Each number is 500 + 25 x the weight over its row's rms, rounded and kept within 0 to 999. Layers, rows and columns count from 0. Numbers have three digits each. The size before them is the row's rms in percent of the matrix's.

# layer 5 attention output (transposed), 96x96, rms 0.308, rows 4-31,36-63,68-95, columns 0-95
097:478485453543522489497484509484492480493509489515487479507489475475504475490527478519506473521529496491529484451505454506474486542561495434461489479496492469478519525503522513466485508496466527522487490522501485487471484438485500511491512452550492483508544486508508449506465488496481481548
112:508481503533508528489449493480527492513480478484452535511476494480499510490492487548493493510508456533475486490501495517459536477468487520455480523504498451502455486460518504477501537531490473546480455536478491499500482490520535468517532480520522499513436476490480481510447500471499518490
106:491507534498473556498491460454517515502468485449412522526494491509530489492520511509506493473456488496512498478493474513489516456513470476510430553530474499477514455503508511468508532526505466499539501478499502488492511527493520510495491491524478520480475503487546520505521489469515478490
108:482505471502519473503501502486445486523536497474524508489485488486508533500487533470540474497516522523526490528534485492474490529489482496487521518508507475488483483505492521503580489504514464474527499466522516497545473502475499481457538504486490492513548462527510469501510518499594459515
108:518553494461463471535511540501498490508495507512488497499520563504502520499538471516469508504525507476493471501520527513477505514496510480546467518512514518503486471461495483494452483462476536472527497567504545501526531571487494474525457512490492546473493497501505519503531521492508479505
112:503475484507514496476534479524559472515452484512477487576509538463510497494496501488478480488492500459525450544480493546496500511476492477469481574509499520508502450530522512477496520510523522483473497507505499494456483463482462487515527519495509490477470483472490482498542518523498512514
096:493507521486489475491537497504474488504526521514544472464509505486467557504483498492502499496487495496494514500486475487506440503495506536487538423513505542516458491483512509470449543506519480493531458504500517541472508433528445481484491486514501477515530508486469469484532486489479500522
126:498463506470473514495514549505493517489536478514500465561472513466497493498463499472518488493521492469519510525503537466483531553512498502511477477466549494498518507491519527477544479525437508548467475540518514478476479508503493505523507528487491516500514520493529543447514524520537516503
126:451546491490500491509510482490498494494485479514495502511502526485513529469430479491485464510527438509525421569494523488495495486529521478534527499515514505510517494499475492478509527520502452533494495500465493493510528454545517517497509509497493477482489511498478487533570498481506524511
090:469435458523481491528414520499517535511500489513507485517491511493498534501514518513497488478495522537472454488503478502482502501508513511514456522501468490468455488492495524451471514484491489487544475508487457511498557478534486538482485500483506496500494531525504465506493484490531516440
109:499478535519512479537507486489493475541478492532497455470519496467518512507458493481536530501471538482516477499494481506488487509491522489499490523466516529490523494513485487471449492481481504501530541501498530499482535485436522543484482590469497503490538514483515460520545494482472480507
094:454495482502480512521534485516508489492517484514506496535521493488500499576537521495488528491486527480482508534498509500504533498517448496467421550509502527479520487520464506488517478508447493468463493503516515440487491541472506512451499529521511457498525511517483486468527498504492475499
107:485535508518510495468514542507519525489477483475470512557467535498532538505466501484544453493517481571508492473503511519501460469487495472499512519479508502510470475503507478529514482484496521515516542504485516455490530520527470481535503509500519477474441482447472496543507514475514503477
088:489466511458488526551494484475489514482487486501480498526497517523521540501521518486531487538534497479451531486538534498487509476501504501542497483534527482503476499499496492529484478508507492464514491520509499472505524558463469482511471504498523561550485492519480555532459514444466486498
099:492479455530499470523504542498470466525498518498454520498478483495505450483507503498544473524498517473485507513490506467533480495500547501487529485528491483489539506445466498481522496515525508545469543538515500507484540542494507551470479488492530501522493490475472491505527469483433477494
130:521468525527460481559491502482478499463482510518545516487500548487522480514503529499486556510531510513511497519474515539495521452510507498523486514498517499516523512471459486466500523491514427541514507516473573494494521484515469486504479468513500531487537530521480510518461487513497494526
107:479476493499517482551481526493463487507510514513485456513441502466538483487507503521531444466479515510488476488510455510500512488489497508523493502507538486535493499467479486460517476530464539495530491533522524477462504531523531522500507558507514507509491486506490459552466472467528481461
099:514535471527511478525444476482492518546516499496511491482535517508491535479461524527515473498516504486484483468509488487438481487484490509526487522489491438532470475468490507508489501483541491515551474491513517498475505503495480469499469533502471538519499435517511444486495498545533469492
105:483504464547493471510500515501501462522483522473510502524572495491485467485531520524505497514479504509487547459512502480468489482451495444488520471492525452477496501497486487538449503452522529485461518501489494499477466506490515512512461444496500511477494511452487485513499507533519463534
110:437592526470507469455510504464489537514508499510505527509512507511471505508507488530493514522539489501503504501487504474533505474474454476527526468496477493520503476505487460498522507525524481550488499489474494491518541537505462517477465493474504465499510523493464523484460512450522497516
118:486497467505442467492509483531482460490557490482522519514493524502479512494536486499478454503503466500509465515520497491487486517463496461478499449492465462515450518485498492523465505511572463485465459557533513508457498510526507524502504484487478507502506491484469475521502498509515499539
101:476515458458457489536518508525520466474513505509491499501526553509514502493482469545468487480502472477485476534534537484519479489512506502552466530520472510540502478539492504508486493473508492459457484506493532480510515551461449502498481503518455468512536503484498480518552505487490482515
116:485530491526480508475460468489496496503532500498478522526533501522526456506494470509465497480456496482506483503503481515490508516538484494517476498516509493525511559456506514467530475514507482511516488512540508510475492528499522473497514536572466523529565555478472505513483474523492459547
101:509462497485492516495528529516448490508469539508490508493506496520486517475506502522492473497484519511441567506539510498491501467452504532540506478481497478553439503483514532522537526511520502506544506461508544490494527520514494466491500483475522536468482514495497521490513483515561471481
121:492444469448479511535491523507485518514480511507521489504487472460516554485525474496516503539476482503480517505528495469550484510469514492474502495507480504505509496460503556531474477531465509509501469532492468506484494516559510511536528503473513519475445524531497490471553484496466514476
128:475486479498517503512439552521516499487536494476532478491517497480486517520476527495473598520493477597503504529495517517511523487507489512533489519482478518511487502495517492498511502499491521494465519509472464532512499489502490539493477497530497471512492516529480480526432512518513507512
099:513491476528506471493506549488479473495512490482452483532522505512466465505503503488523503460533534486494496500506492501475499457481527483508564497512499479475497484498492479527566452503520492520521521459481509517430498506489500470467475502490522478455492478488522490515519523540559484462
095:469491481475482511493510501474535511458508506515496509554485520510464451517521527496467552489510469493477481463554533503490500507469484484470461502537490482461529481528512512537475477488506478494490483521507539501469477505537506504479484469478475542515464516505536527470491496548534511544
107:514480542507482537464538534489511534509501526506531520540552478484496493499512492501514484473472487490457527497467511460511487464507519513533513545508498508504516482492484506523524475531503502496510508499456480489521485524537550506470474546436505486468495512490489490501568462505550483489
088:527520521468507470493557498496511505496509508488544476488488503553479488505509488472501492530485521476497457523523501420529520497522499484474478479479517547524499471495538544514451500492485506467517483444546524543495519497464490512489496511492486488499574515484523492492508488490479510481
099:491522479491506466488507525517493501473526597519526464475500486495513490496462523508524530534533522471470508509479525530525482512539483501527541531488492474510505532510477504489458475507496496484465519509523508526515501465496474502489542488502558505537500467503486484488498478519502570531
090:488510530506499510484513487514519465508482487518472529534503523500494486552514505525451549496463486487508575482453514480483502491503544468449498459486484504485494535503500487486459450480502494489484496527520487527460516444479480514496486474520499512506489541461503510444502524516467506500
100:514517488536516523472519507481483499522532499524491533492497444488495497488454503497507473475457496531518510514484493492497488479527509513476518503489487469470513520523474511554490514523516495509445484493511465512485439484505503546527571469452533431506535526493487479501475508523512520481
112:473488564508449489498474540504450517493536525474536515446502482499495507451499510523525537489533497503522503445503479453482490480521515489504509491509492467511507512511516480546556468483515490469496498485510505490513532552523521484482513486512479553514510530505525482478470470525494519488
094:503512527542476518486494487541495524514521508521501487555521520450542524449499529530491444526504521522490501515460477488505502504530513482509498535479484482478551523507496528525507468446431499490505483493516496492526462527499504530520514499483484491495517476536563467496509489494510465491
092:500515507519502541496485451494495495498439505483500494438479500508519531526518481527477478497485536538484514476481465510486481461472501546479528491545476559507485481510480462498464521501563502431507494476507506519488495505525503494500479490506475497507506515506482479519482471474447463478
101:517455460523498519445459490476486520510485487473517524447511473482508472535526517490491519489486520490463522490529503521504499475477459513478497457493484509480523550496485492490501496458467508469519509541497518504502513548486482503522524530514549492507508484480547504478457501554506441511
101:526500535472561466487510529498521454500526495508466507495547485480539534497491458472484490527451497509523530490480501524489531509493527494489491478514508471577509471470536462482510483507497519499452521467517507498526488492522512449530475475496496528514491497494475558478516483515490487490
101:476535513500481541495522499534474468474542472505481563517505486553513489505558493536473499477495457500456514504495491466512546546502507472500502487497512507506499509481527508529527503505480488465494431493504516482481479541508516502519530460492560515487521515486488517487450516519510519496
090:504489499484479519526498516497514489484557480484446493501476504502509480474499485462522494549510498513504484472513499511451507509491541507545599465505520495477536485473524492483525486484514508511535516499473490515486525470542465520554479460519504514503491486504479547492482531467525485506
099:518499469487486489498500480508519468478526447521535508507563474509478489491540499495456508516455556427490525505455483491490521536483542496484500447491529514504506515488495488503514482499461509486475479522504480535516456445477532520500485484497476519513491504528530515480494475504502518463
099:487523498519490520519529548516457536515510540489515493527495500481479486518473508506521539500485509535532449482524501474518503513530498466509492486513490508496507480485469508493537454476468491572498507487481510496486493491563541483498472517527523457475483505476522448487546494499526445522
084:510473541459525509533478474512493499505519546512506505530508509506514525494506483553464552474533535546500529483493500497486514456556435489477495509496494543494462515561530488516496514488497504476510467479551511470510523491493490495487521526505477511523490520498491522510474549533518506498
096:493537478509541455453503478523517485476479551455483491487504451520484496496497468481523470488500491461473480481487499520545453551489476522499508483480494492462495469541532519526525467523495515443539498479517479531491473521480533509487514526504497455514472473494504491495514505507487525462
105:497494515521481512478518507533514505498477493471513554438525534476467526475467485456514575496533493525498481512510561499502435514499472486494480515468487497494502517498485526517493497494533474508496498513477481509531489512483456522457507465487506509483532442465505505488515513539471507516
112:487443533487481542480493462504515491477515537508491511478486504520468493497497490523503505485498479518475460486469511504570523514494442483492499513504529546461529563533528506531526516538531485487463499489496478525481501516466513532518504487513496507539486512473471526504485517479457542470
091:495488515513514523477490509507461519502553536502478501489453543521506500487487485476514539461534575517501486562542518506512503512551499530510509503510479506537493524534503502504500495531472479535538550483509543521546514480491496497506525529494514479526499484522501502490507464491454531481
087:521474483534513556534526491513500444479517496470497485518546517504528459486538529488517472447500496517465535505558510501494526507490511531490494545528536500472545526516501517486459471512491532495484463497508510517458491497485482487544499482522451527533488503495515503543521502506473503504
086:493531483510531537521486519483485528498484488507521498463518477488519508531494468502479508458503484479494518496457475562484510483551488525529471511498540570514532475524526554498533514532527537501520542480504506450531489511491499482516489500486513502537480477485518544477473525472470504495
102:508520557514528503492489461454471578502466482462491450474522482492496458496508509454522514485503559501488513497470497504468491511444514502522513500501503497462504482473492526475479507509519513494498495491511462511488495469498525467470506473491536521498452477544486518489461466496485530514
098:495501518468511500528492512501496496516495497490481502483496516518445463494546510471482446489561525535465503512504507463505523494462521527481526449463492498517546473521511516545454518474475523506450521502479460491502511451482497498514471502495512485477488478521527492513495543530493555487
092:495527522514481510527508495512532477488557447555539519498537536494524481542483515501499508508511522471561425448479497517521512516495516494502520462502538502457522478493486516525505488465482478485496505488476450523491528484497517523499542502537499491529513528500508497507522507527466490490
098:546534488527538486492520468496497489469501482485491515529521480505462442485477516494465523473534568498516499495496509524469529468539471508493520499525543511502515463505532443465489512482546502530518533467497492485491491497427512484495491503512510463499534496492516510534476507507491495531
114:539482525510467471473542459460493492496508513509523535495479478489490531509545473526548458462481493399504504493512502536530479512494518493448490482512531465501503505474504482521493515489539492470496468477523500501514502499503507501526520503468509527490552488494541497485536500467503496508
110:449529533495503499508475488510493508507457494465555488487464482460493478483522561502510486504506481549477507517501478447483512507504515522525483541506497490548520507497492497475432496481492535500527515521488497471540516529519507499507505529553472494499484492517517500505522469478460456546
095:495511491540489501520535521494491441524496473502495505477541503507533557480495491483496492508489523494511492507455497482532519522515544502442463523457521518495504498483512472535492539519515524505518454439526474539519512484478508532526508544527504490506536477492483449538481514471505509477
101:503522534486547460522486487539499495497517507460490493441475527519510516486474501551482500499527491495546474524525502545518500529501417507454497485477481489526494506488516526529482506535494494526497535497546513491463506491481498512531517499510494558499495494473533509468461533500489485528
115:498441472534488527475493501501497465487492502508489506521520504459501539517491463508524516478477506499497554485488495563481484499487498467540495516504496491510505549492495431490577489518550489459497530522519493458511485490507490520527488516499468508539482504492469532491540507500480462495
093:475507501534489481510506508479518502453503449483447525473505499558447485519516489463492531482562530498548442539518516482505519532455505497474492469493517495505512540507513510519488513490476519507584496531472495518493509518488496499491493506532496499481500490546510511507489512488525485485
089:536466531525469489508481462489497505479503506488517474468493463507503526526501514524542484506495456469481488491520518510535483535508464547517501529501529510517470497509507523553535564501506538436510523474517499470498506506497523488482549456501464486502500512491458517509491503453482477466
096:479503471445575464506464492479547524470477473470528495454490507523480512500515481464506492485530495481512457500515502489495516527444444497513491469508498504511451460495523509509465480503495531529529517478521497499515508463489509486483482519538480521502461481522532495486500515544502523523
079:514540500484545476492492491482508496519493458484514500513477483491489467507512508543485494523436490504497454481463497493512508513483502542549430524518479503505448477470531541505501482473475466525456518476478514480502463475539484480555511486476487487495503497480515502449496466507519515507
096:502511511503497494499492515469539490468476459472498489505493516502499436552512500477505530434492462463481468515531516520493502560468496484516500497496510498472536498492513461495492505466523503479542537529513458516489500490493523487455489479541521474468457502515484517480538486468459471497
064:461527515541514491518525474497525502486521492472513522460474491481456497486521480496491521484524431499483479450535490484534486523504532464488478508529521469493547505489512488556513491508497488500521511546478483475541495487480523533512464511507497529496493462565544491478467493484488503474
079:472549493476528464523493517516472555486480492485553509520468515505519499463490525495521441494474526483518486494495522460500500497488495513514492506464497526513439477499486554483524518554507534504474490495523500498527494513457501495489497497508472458505516489518484458534466530536503559507
121:511509504512487502496515481482487524505512529479561512483462496472459475469478513530505472466503442477457419456554494495563503509502488536517503521491539508451526512504511466515515516510520468482504476479512487485491516529484502513531516504508511516494522495476512466491454523473488507495
077:494451501520507518487507504497498505503495511523505509500518511449513540468496510535533517488488496512523558481491522523507451482490503460496478529511479492538482573508462498440511476478527467482424544493517509509507491510502501489541465496478467503516495486488485507452514491488463467503
098:482544490526544502488499536513466528515448497485514496540470536458525462463501537516490486482470529513477535527497540484463518493513495527509491520498440491521486501504500522464502517534503540523492498491495511501491482530481531473439479492519518519485492485499517518523526500556459532528
090:493514534500491497498497492532465518540481523505465487501499504443513447506498520539498502489519473537477574544517507528479493494515478516483500533507481496527546514521490505495437533499528507490449520495504481498489508542492494492486532503487538479494487466473507511494520538508453501564
094:494511526544532485490496516475516434492501454494510506458489475483473461503481478522482468466517498481492539490461481536503509508498518500522492495484487488475508495486523481499503554554525498440499471542531499468476492482476493536517532505475523489531488490513464570484462507494479509513
106:462518485522485475477502510483487549500489503448519510464436464472458489489517544471502486502536487497478453473504496481510501518501491544551471485467490474523518508524503540552464504492491540496522502512474501482513500531482520506564487473537509487499495484508535466468511483494477499502
069:518510459457495495504492479482473549564478453524500515534500543496520526495487482526460521536434489517509500491514512509487495458500456503487503524484473523530487516489481532481488503445518509533453523482502521521500474460495484496511471510440522507499530490497512487517503516518509544482
086:535508469463480476525478528493496476522500486519500445546498480546490490535486537491484472515506480501490472467490460468474538501520507496527491495504526500493513437451524517490464514486452496493525507489489521485496553468542494467471516490469515479500505552514472525518501477455487517511
114:497572536509528487489535540518511508533465492496504507545502506506531470472543509490476460500479506504519523502488494491476524444514518527475469508528445502523468479491474532503446459478453497521491485489485509501494470511498510481479503513466536491478530514491529461491472485529524507542
114:526513505497475479527520500523490515498481448527518499553517483462470453553509508516500461524470460467521502419476488484508503513515539475522495473466550508499529472437503526513552521478497493510477504483486503475513529479497495493505478474484473497511522492521514514515501546502494503495
068:537469498480495482464496491471511478514527497529490479486498483521472515487486511535464532529493487519539463463515482484518499498527494490484482464526474467497462490453506533515500506448467457506468499471500515492479485465534509469509529473442527529491532515464508502438479477470542488505
081:463471508515486534498492449479521479499506468502451517484500530550487520483508487481505499483537553508476546568522524441493515477497547491446506496525503477483495516544524482462440503509501514500505439507492483519485503512490513493494511515490501469499507496525484490520515473464498506477
109:515460503537452549488505522521492473511520533505463529562506486497511529543487507533495516519491467524522490510503489537512477516547475468479505513503498510522536525488495490545555463459474483505528529517499527473485514495527492503510486513486513517514515559493503517499527504463498435483
082:470468504511477539506491514500483533505476533533515470475528466458509466522493505523513527504505462494503510458473488511522465516465509514564510537502451498472470523541464499501532511483544514477481501538514499516520485517495479526479519462478515452516468460510486484472529505469498468531
109:448467474503526494496488497507473514509501554491505484452440504484477541462478497528495552514516505537523493547507501509510458502524464481490521529492444483516475555528506497492507483557546489512468519498529540500523495530502493524535487512511522547514514498489512509474501492512504512500
077:497473539516495517528485519482503524507493500530477503539567504522567496505509512549506513529443494486565494509477520512509470525479506513487519532508472491491452527506459551495519507450494493512487512501520515559481495487516500473475524472498480483482487512503462492488523497494519452518
062:445496537535573494474503535515500516489481492484451497460512502525516500470539503482510513499505538516523524521486492490491460504480499518518470497529457459515477498552494513504473485512486524518506527539506520533512499509504526486479481507512520478530463501515481540464521447552466501523
098:524490523506506523492476520478488506495501484515492528510542556516528519487496446510494494499449542473506502494506506533501497512447468492508504490485491531470485526510467496474567494483533463508501480535543451557474467448494488507463494516451516499508477458506470511493503497521511515492
099:516523511499469473491473512517444557511476538486526501530498513448544486492500530510526490486484467494506492479499503559491474490525453526527516540472504512504495542505476524497496499521524524480477576510527524497501485571514497492489495460500519488489497529476466492498488507493481471529
# layer 5 attention value, 32x96, rms 0.325, rows 5-31, columns 0-95
109:483490477488512549488452471477483483525491500532473500502473514463492524489469507517500513476517460537525533502459507500508493541485515545516529510494439500444470507530466478488506518492486487502495518496467491462467472489504464502518517508476509512481460489533468510499439515561490531493
099:516455474522502525500466470495502496471506437506459506534508513509470494495546482507485485461475457512468531508472503479517518551475509522501460476541511512484467504509498489493508502539506519550532477503521480487478472546491542541502487494484482494505482509498511517516502498509478417530
099:535508491510472458522500500495489529431530503485517488501515475485489530443478506495509537534514503473551455522539494552534478504497475496529502531502507488477470459498529521488495562483512478501508479502500524478509498524525552498502531552487547494491491481517515487528492481476512522526
104:501482527475502514515479513515554478448463517464526484507504511500491476504547514495516490542508494470481518498528502519517543495481523520492446513501514502526520558480531447419467500515473536509522525518480518484517507490494507513499475535511461547490523517481519473512528496486478519516
101:544525475493569481538525511478515445524505502537519475511473513506499508554500511527515524495501501495519541516520494514563479531485520519492506498490492498487478511466472548458436510498506529541500494498487470505497480453528485523555479516490511467502527508494506519534500487523499477494
087:498512496497469525485553519505523513461502505502503499451497490530474495527487518451517517511500505498512518473525507509485557465490499544527505501513515445534456530504505508491547493536584477508486484492500488521468530490473497490452487473538487484515534501520447521487473502501529511507
103:501493505477534479475527487523541490504516516502522508551514522515468497505485514512494470497519488460483530531493494496540520524518487422524510521447506486503503501488530530516503493456423496550517508494468530481513521484452492529508488489499517493531464450506523505479516515471541514497
110:503507514458502504560569490513505483512508544557476529572468501536495497522491516503494481498507510502516474477528501512486501518501530469503494528515507465495468482487525490533484502548557480532506520482506485490505480467480535478523484487496458485500487515549480527492540513474500535493
092:527502457513482529518485493515496466506532482475507503476512499523515479507497534491486491524513518479520433528514451476524466522460510502523506499540479494433501512530466486511471542524495467545495496481456543490463530468506506459522487505493481528482492532467517458482512500494517539503
101:513483478544516490498500534443493528532479514532530436483501508501502520526456516501505487498496522520517495489517509573475537453499506512471486498497502488479484473561490486490494500514484510516491517452523454540519523448515496480518505520518467509504483468492556492513510499465537488497
092:503458510511526469518507497509495491530503480485545506543525503490475481554565549513474497484463497519495542483502514480468475496558489486508513499499473508479492524517497524467487468493489512509513498540530521530527493513491521442473511524487501458511472474478540470496522478481434495498
095:493497524525537504542483491511484559543476545491462502505433518504517530528510510473496471497531477576502529479499504515487482500519504548534491501505466505500495465458480498526490545501494515506537527488500518469510493496511503498500442530499483452480527494520465502498497526504489487538
090:476465513507479496468458466509557483492462477480513471492538539514488522513511531493486519511510498513484521472495489517477518513477503544509551505460489542527552489558522473521468548491463495431523531495496521485514526475494507502503488468493514484484506466517507508496495492519486546521
095:480527499552477469476525480477501508508493512484419508477504485490494482528460518510486460546464494492487525492497500546461483543517514470502502486514529457519538482509464490501519464517499489502470530492486514537457547508514532476508471474493512526503490535493515487504534445493494512533
105:518495502445452523532515533506512530535524448515502510498508498476526524520501534533488532462522513492510523457535482455451524468522519501466520527522481511519479506502509460504478508518508510535451524526475480461516527496525502516496547482528472547489465511508505546484502497489515487502
097:514566475526476521475474484516489494470509530498496431507499492532486492504528538541532474461484499475501525511520461523519522468510501527482476497523473479500490514520518457537524533516454504509485513471498548516477509515506523498526473526508510480519462553540512503493480473471523521532
104:504517455474513458526529492513498495496478481494536497515471487514498499462517484511523461506532498449556522516555537475462482476500531535496491488537474520497468468482480488469496489491477526490510472492514503510521534528524476474482488507496490515481525537532529432496493470488507499566
100:464536475502488526505487489506545511463440476476492517483507490468534476541455515527489500515493453506530491472507501511486471477481506494483483504483511496469541463435526504467505458499469514454474447544494481482459518474523497467493506496495524488479499529516495485484498512523520456506
093:460498556470492463499531517539508513503463518486474507503478484521507522449474467504481518514543502525516445479473485467498507507512495516474517538516531533517483465512539495434464503500504493521512508490487499488458478521503548529483486488461528482484505537477486501451482509493486542483
102:485483520475502458490507471555519475495503470505483508483447500546467505499493561501520513545465506480515512447506518478488488518468529503509529536480483431478484514469481442464529489522477488483483479523506474540503482507493480521493518506509513527468521512519474479506497532532522524514
107:468473499485477472484478515543525469529502524517521483507513514515496503500482515565506511542516458531529461490547505489530494499540457512485531502475487484531467515481505473480495514516495521489539514573493440513475483493490491495480492526511471458483497491494505475538563510513499492479
102:501489478537487509479491512520474513476467472540534519530490526502524522503467523542508508529450502488543525476471487513473505511485484488537519524557501500524457510505517456493552504511486452518540516518472527528514527539480482500522545488480528510486457508507503517488498499477473461458
099:542436509488504487487488522488506530518498528491478503467530447496505552481507502518490489530532497523477498506482477492507469486499495506497501518479445506532491470507521477467525561471504522460472509472485538469506531488502506472491466535463499543477550478529477447504474486493504496527
110:466485509445451500504465561448502498512516540515456511495476538497506534529526506481533460497487461488477497533520500482541487529459518506513501526459462495506496513511477538496537466532458500489477501533499510512510511500521494471487498499487500503542461504505484492501520488479552540488
109:472507506444511552515493509514474462518535489484518456486490511502512480484477524485478541529526557525513460495478463459439456502529517500536450489487484530522500512511462523489493503519520490490515515511494520477535484470478472483450526517509502507534469527479524492474481492527512500495
104:529489525506488512482523512513533553464519477481481473543491502495491516493541450499471511520501514510530532471496553559480463496479526516503537497503470499443515472509534498505560499456527496496479481501465479512501453502522476481489466501515554476504483488503507534475503505491533493492
090:511468525482517484502495520519522527480518504517530551501469525519501501529503535506466503468524455472489521503470505477546418489501467497518528480517515502483519528526479496454509496484496487469524507531494528468490516495515485453449507514494525533457521506478537539472538507529514472505
# layer 5 MLP gate, 256x96, rms 0.288, rows 0-11, columns 0-95
112:527550554488528511529533504501498503491503490505528531512499480495513525488451504495483472526545495513507528508475507529506504539492506528494520453473502517532528502450459513415498493509498505487486545510531505506536493523451523476530480463477508512507520476478481514482527455499522511471
103:504517514481517449496513439508479505510526500545509470497527503468540519524555489504485472486541493465504486462517549532463492568496514478510518504521515486486525506503491517556498463492509539504512523486499506494476509493508493483538531528484520529508537470507476485527476527491469523546
092:485528515493512519506507486508492568484529520501509522492495488476505516534525517475512492520528522471522502478566514471541515506513457459465473508527459494464553514502502494533513482490463501503549538487518534511511491506536514516524509469528473475458500480487553451506510518525482473497
090:486460523496529498478508497447483502507558513488541489481480510474520492536517456526510508501500513476502503551533529486486506485518512504510515467528496524536488540524510503521489493480484544478531537535553527501534511533487504473496495509540527527473484501500550472457499503511478472557
085:458481507481491503497537496475484509514521543485442510517495493527482536544511492450498448481544475514480500517503482481514514526514555493473496515472511454508478438495530510489458459508553516534486515473488488487527493480488518530467488473504520501460503508516463493512479484478521525524
099:470540544455505480468530527563501503482524469491526497521513507483494521466504506517496471457542530482497518460519507500547484481479501473538471491466495504522543492510514510551522504493528525545485500492497492477508520477488495480519514494490533490472480484502452500450485465468548511522
110:444496514498520543475498492536481502474516483514512511525479487482525530463511514536511470516511490508490470512501466477499523509511509550477461489511529522567500544525490475520533465529498521518484511497507445468510471470501482528512483532522572480522525509519459522514486487479485520473
105:481519547466516536494507506471482506518494500492491539526534544496490529498566495466501495505465507558542477523516534532480501485490502476496519486495508504475512504487511484496466497494446530504497571507510501443525483512484544516540557501504501483483474515499504467515474474517491527480
098:524548508494511502490460521522524495523489517533499473531513511434508477491514490527447495496450488516493482485488480516467534498453511489509489538498496500489531512497512485438517509526514482472515489500489495475486456499440499492498510465539547552506478510484517480550533482487499530467
077:520484498520455492476568456504508503451479487546519489499534517511501468520494466443482485482479501490518509533550513533505508466486527563491511509524448507496513509503502515540497546496481498480533465487491518526529477520498485526487527472461487473517531469518510504476503493526481508484
086:515461475511468460513518526493503505474494496495501506534487481545509502483515572501452505499490488490509475508523447479462502493495518513510508481522488477498504467536489509481484454447501476473523510468477524520526498514491564475497512492519460546481491503485450528446514467505496531476
095:509516514519459478520449514522499541530488501474528507545475497494558464531451489475520479516510463473507451528506496502501493489528487539474516507487471482510505518506528466488508526511476502505490499575510495474505491482509532482491501500522479535519502548490471502503452513494462446526
# layer 5 MLP up, 256x96, rms 0.293, rows 0-10, columns 0-95
103:514494496475542513525497463509515524495488503482480518565496470522503492433521500495487453507512503478527477524449499503489485477483507485506493530545477467484546511544492522518579498527506495523487536462546511480483504480522518499490483473503546480491495493506519504469513457503511462508
096:537512532512529543505490520496487489583475541505493502502486521482516500470494508505493472467502500504522537505493492519470474506470462519482526534521488529522516542516562541508451503478516472486498487496501508487489498537505480478560490494507484513478514512514499546490502483498519552438
089:538497496481500505515559530490504445513492476503496503488483495497517473518502511431488515456521514477521526497491525530505503502492496560549479494466497505489502424502492483442498517511479507503457505492512495486520482494464507489501519525486499474545491529426494530515517495469500513528
098:484523504491524546512487500474495500528479469501448479529452500534492511534469431472485468504471467464526481458523499491498487499476521504525542452516506506511521537474497478479478528507492524505520486502531523509509474524505462499512544472479495512497517487533473495463472504522508448541
079:491484469496526503494518547538516482491497514517503534520494503506530469505466472548515511540470525509518454495526509537528474504531539455532487505494474485501541482531481437505472487514502535455523479492539535461500508503508498487533554479490536504481488511513516474472497511509477509449
097:528512492497512507450505500502494506498455431446479509505508510481482567514501538515469461508502499506524468477525499492524454515534544448501452515487557541492523494491511493491511501553505489469517520489500495506483480515516499496510507524480506503456505495478477491515488543508461532468
117:460537508467457457498507495466529497514475493521474458523492487528475551475497490503518517502450490498517488523490514503465542489481493511488530506476504463485538485529518544518463538490474507506508498533512481498545475533511465488483485476462488526467443499480501511476481520465514450485
096:497507527486519522490505490457515478472514539512476516553503509473512538524514488472479490531548485511496550526495518468470544518480463507483492493522566504521497539501460519466485531508465445502540507475508514496506463527494487502476470454507478475494519538496528526472490479474489489506
099:532503516469484513507525485531559490478478479533535521467534486479483503480495483488496522471554490507487546547479527501543493496517543509488527480513477482512547485484484463485502453499504487480492468510472517486521482501484549520450451496515490480502520538535489530542501481533501507519
088:544489543522505492488499462493509500482484498497509501504537518485483542496487499503559515475524535495514540552491470489486565477508510531517523494538469501488490512494525488459476487505533478491503462512506437511476535519510520501491538490492513445514521455502502514511532479462495442494
088:509530496502533539480537490534472484512498477503490480478519511517498481521500434489446489512491518498509504553488542555527506490509519490506489517504477501492504548457558464492536484527533520462475525516486482508496480531547480502498501505509546491472471478521488470499515502565494495505
# layer 5 MLP down (transposed), 256x96, rms 0.288, rows 0-10, columns 0-95
108:449508513511483458490510476508507486510505524463487504472473486475486521473531526500466505482511520497476512470538507524505549489497529442479485507487498501492537480521472496512462494542437493540526524499488508500493444529522471471553551505483503484511526548470480503510490516486504460523
103:514485523486495532491511461475487508537513473491481509533491485461464525517463492521515537503491530484505522485454527515474474548489529498537463483461513535536491498522483526515543455483489518492512512530501477508491520487508503443493445488524474498487477507483467478566501465498510458512
093:520496490512423528497484490528468512454485525498450435499537505492535461547497494538470529477482547498488476470548490501537505533499485488486500475498472474504508522515497490491487550518510478550439490478471484486489501533497518499461509524494526488510503498502500489490510481487524491490
094:548499483495470497507508522474475505477497490473515518502514502468500504478482463522503479508525500473507490513488489485513528528496514503497513516452474491556503474490534509503510534550474490510508477491517499512546488500387496458512499512434488505538482536509481488505478452495499520466
092:496464509469464523515498480478487481521567491499513488521461479447496498489497511515521521523500512492514472510487523540511554482454492459506486463510448447478474483483520487520514488517511504486514493454532500490500488488455479501502504480502513508459537480438490482508502484456448505519
107:462537485542509498466526478507504482505527500510489523496525473492535462540482497524488517503540499524462475501562481513499524449522521542509537468515506522501490502491516536472453512514466472471489490495544436458478497519492504503499509523476503544470470506476512526497502504484505547522
110:520477540511466468468510542522493516476488479523472510456486514458516536440509531525474434493546525488496521486504503502547502524526502518486523502524515500528495490521453485496507509498526461489507525516507505518495411497476507489494532533523496466519494515515507483502514513513509518457
083:497497525492511529543471497537486510518454483503538549533497508517555485469536521472509411476484494522542528524514535481493490474495510497519511520518483505495506494517529522521496472477519500447466520518508487496528501490460507533497522480529495506498502478509490487539453510447492526507
107:520530509523495501485495492432559460459491482541514466486507496493498494474487509537442538495511486532508528488501492500481519541488552503483496520499499498517515532497539515503494497490537548482522514508519482482495500522521550554462494483516480506532492497512499529500559489510519505447
088:480504487491535497494497513536468615530481482479489541547497524468528482496502518535468481536461487524521519489535468487487454514512484504489486490467487521535535489496481525527513497498530507510498540495472499510481466480519488486505479524539482525522495502531512516482519484515464501507
092:500485525509475522534480495451539548491475496548491512499495504509466506483523517488549499497484547466502460496502513469521498480506550508517535489527483484492489503514478501512499550476519540505479456502520498510535502494480494540484545524452489493512513496472479469548466523544516550521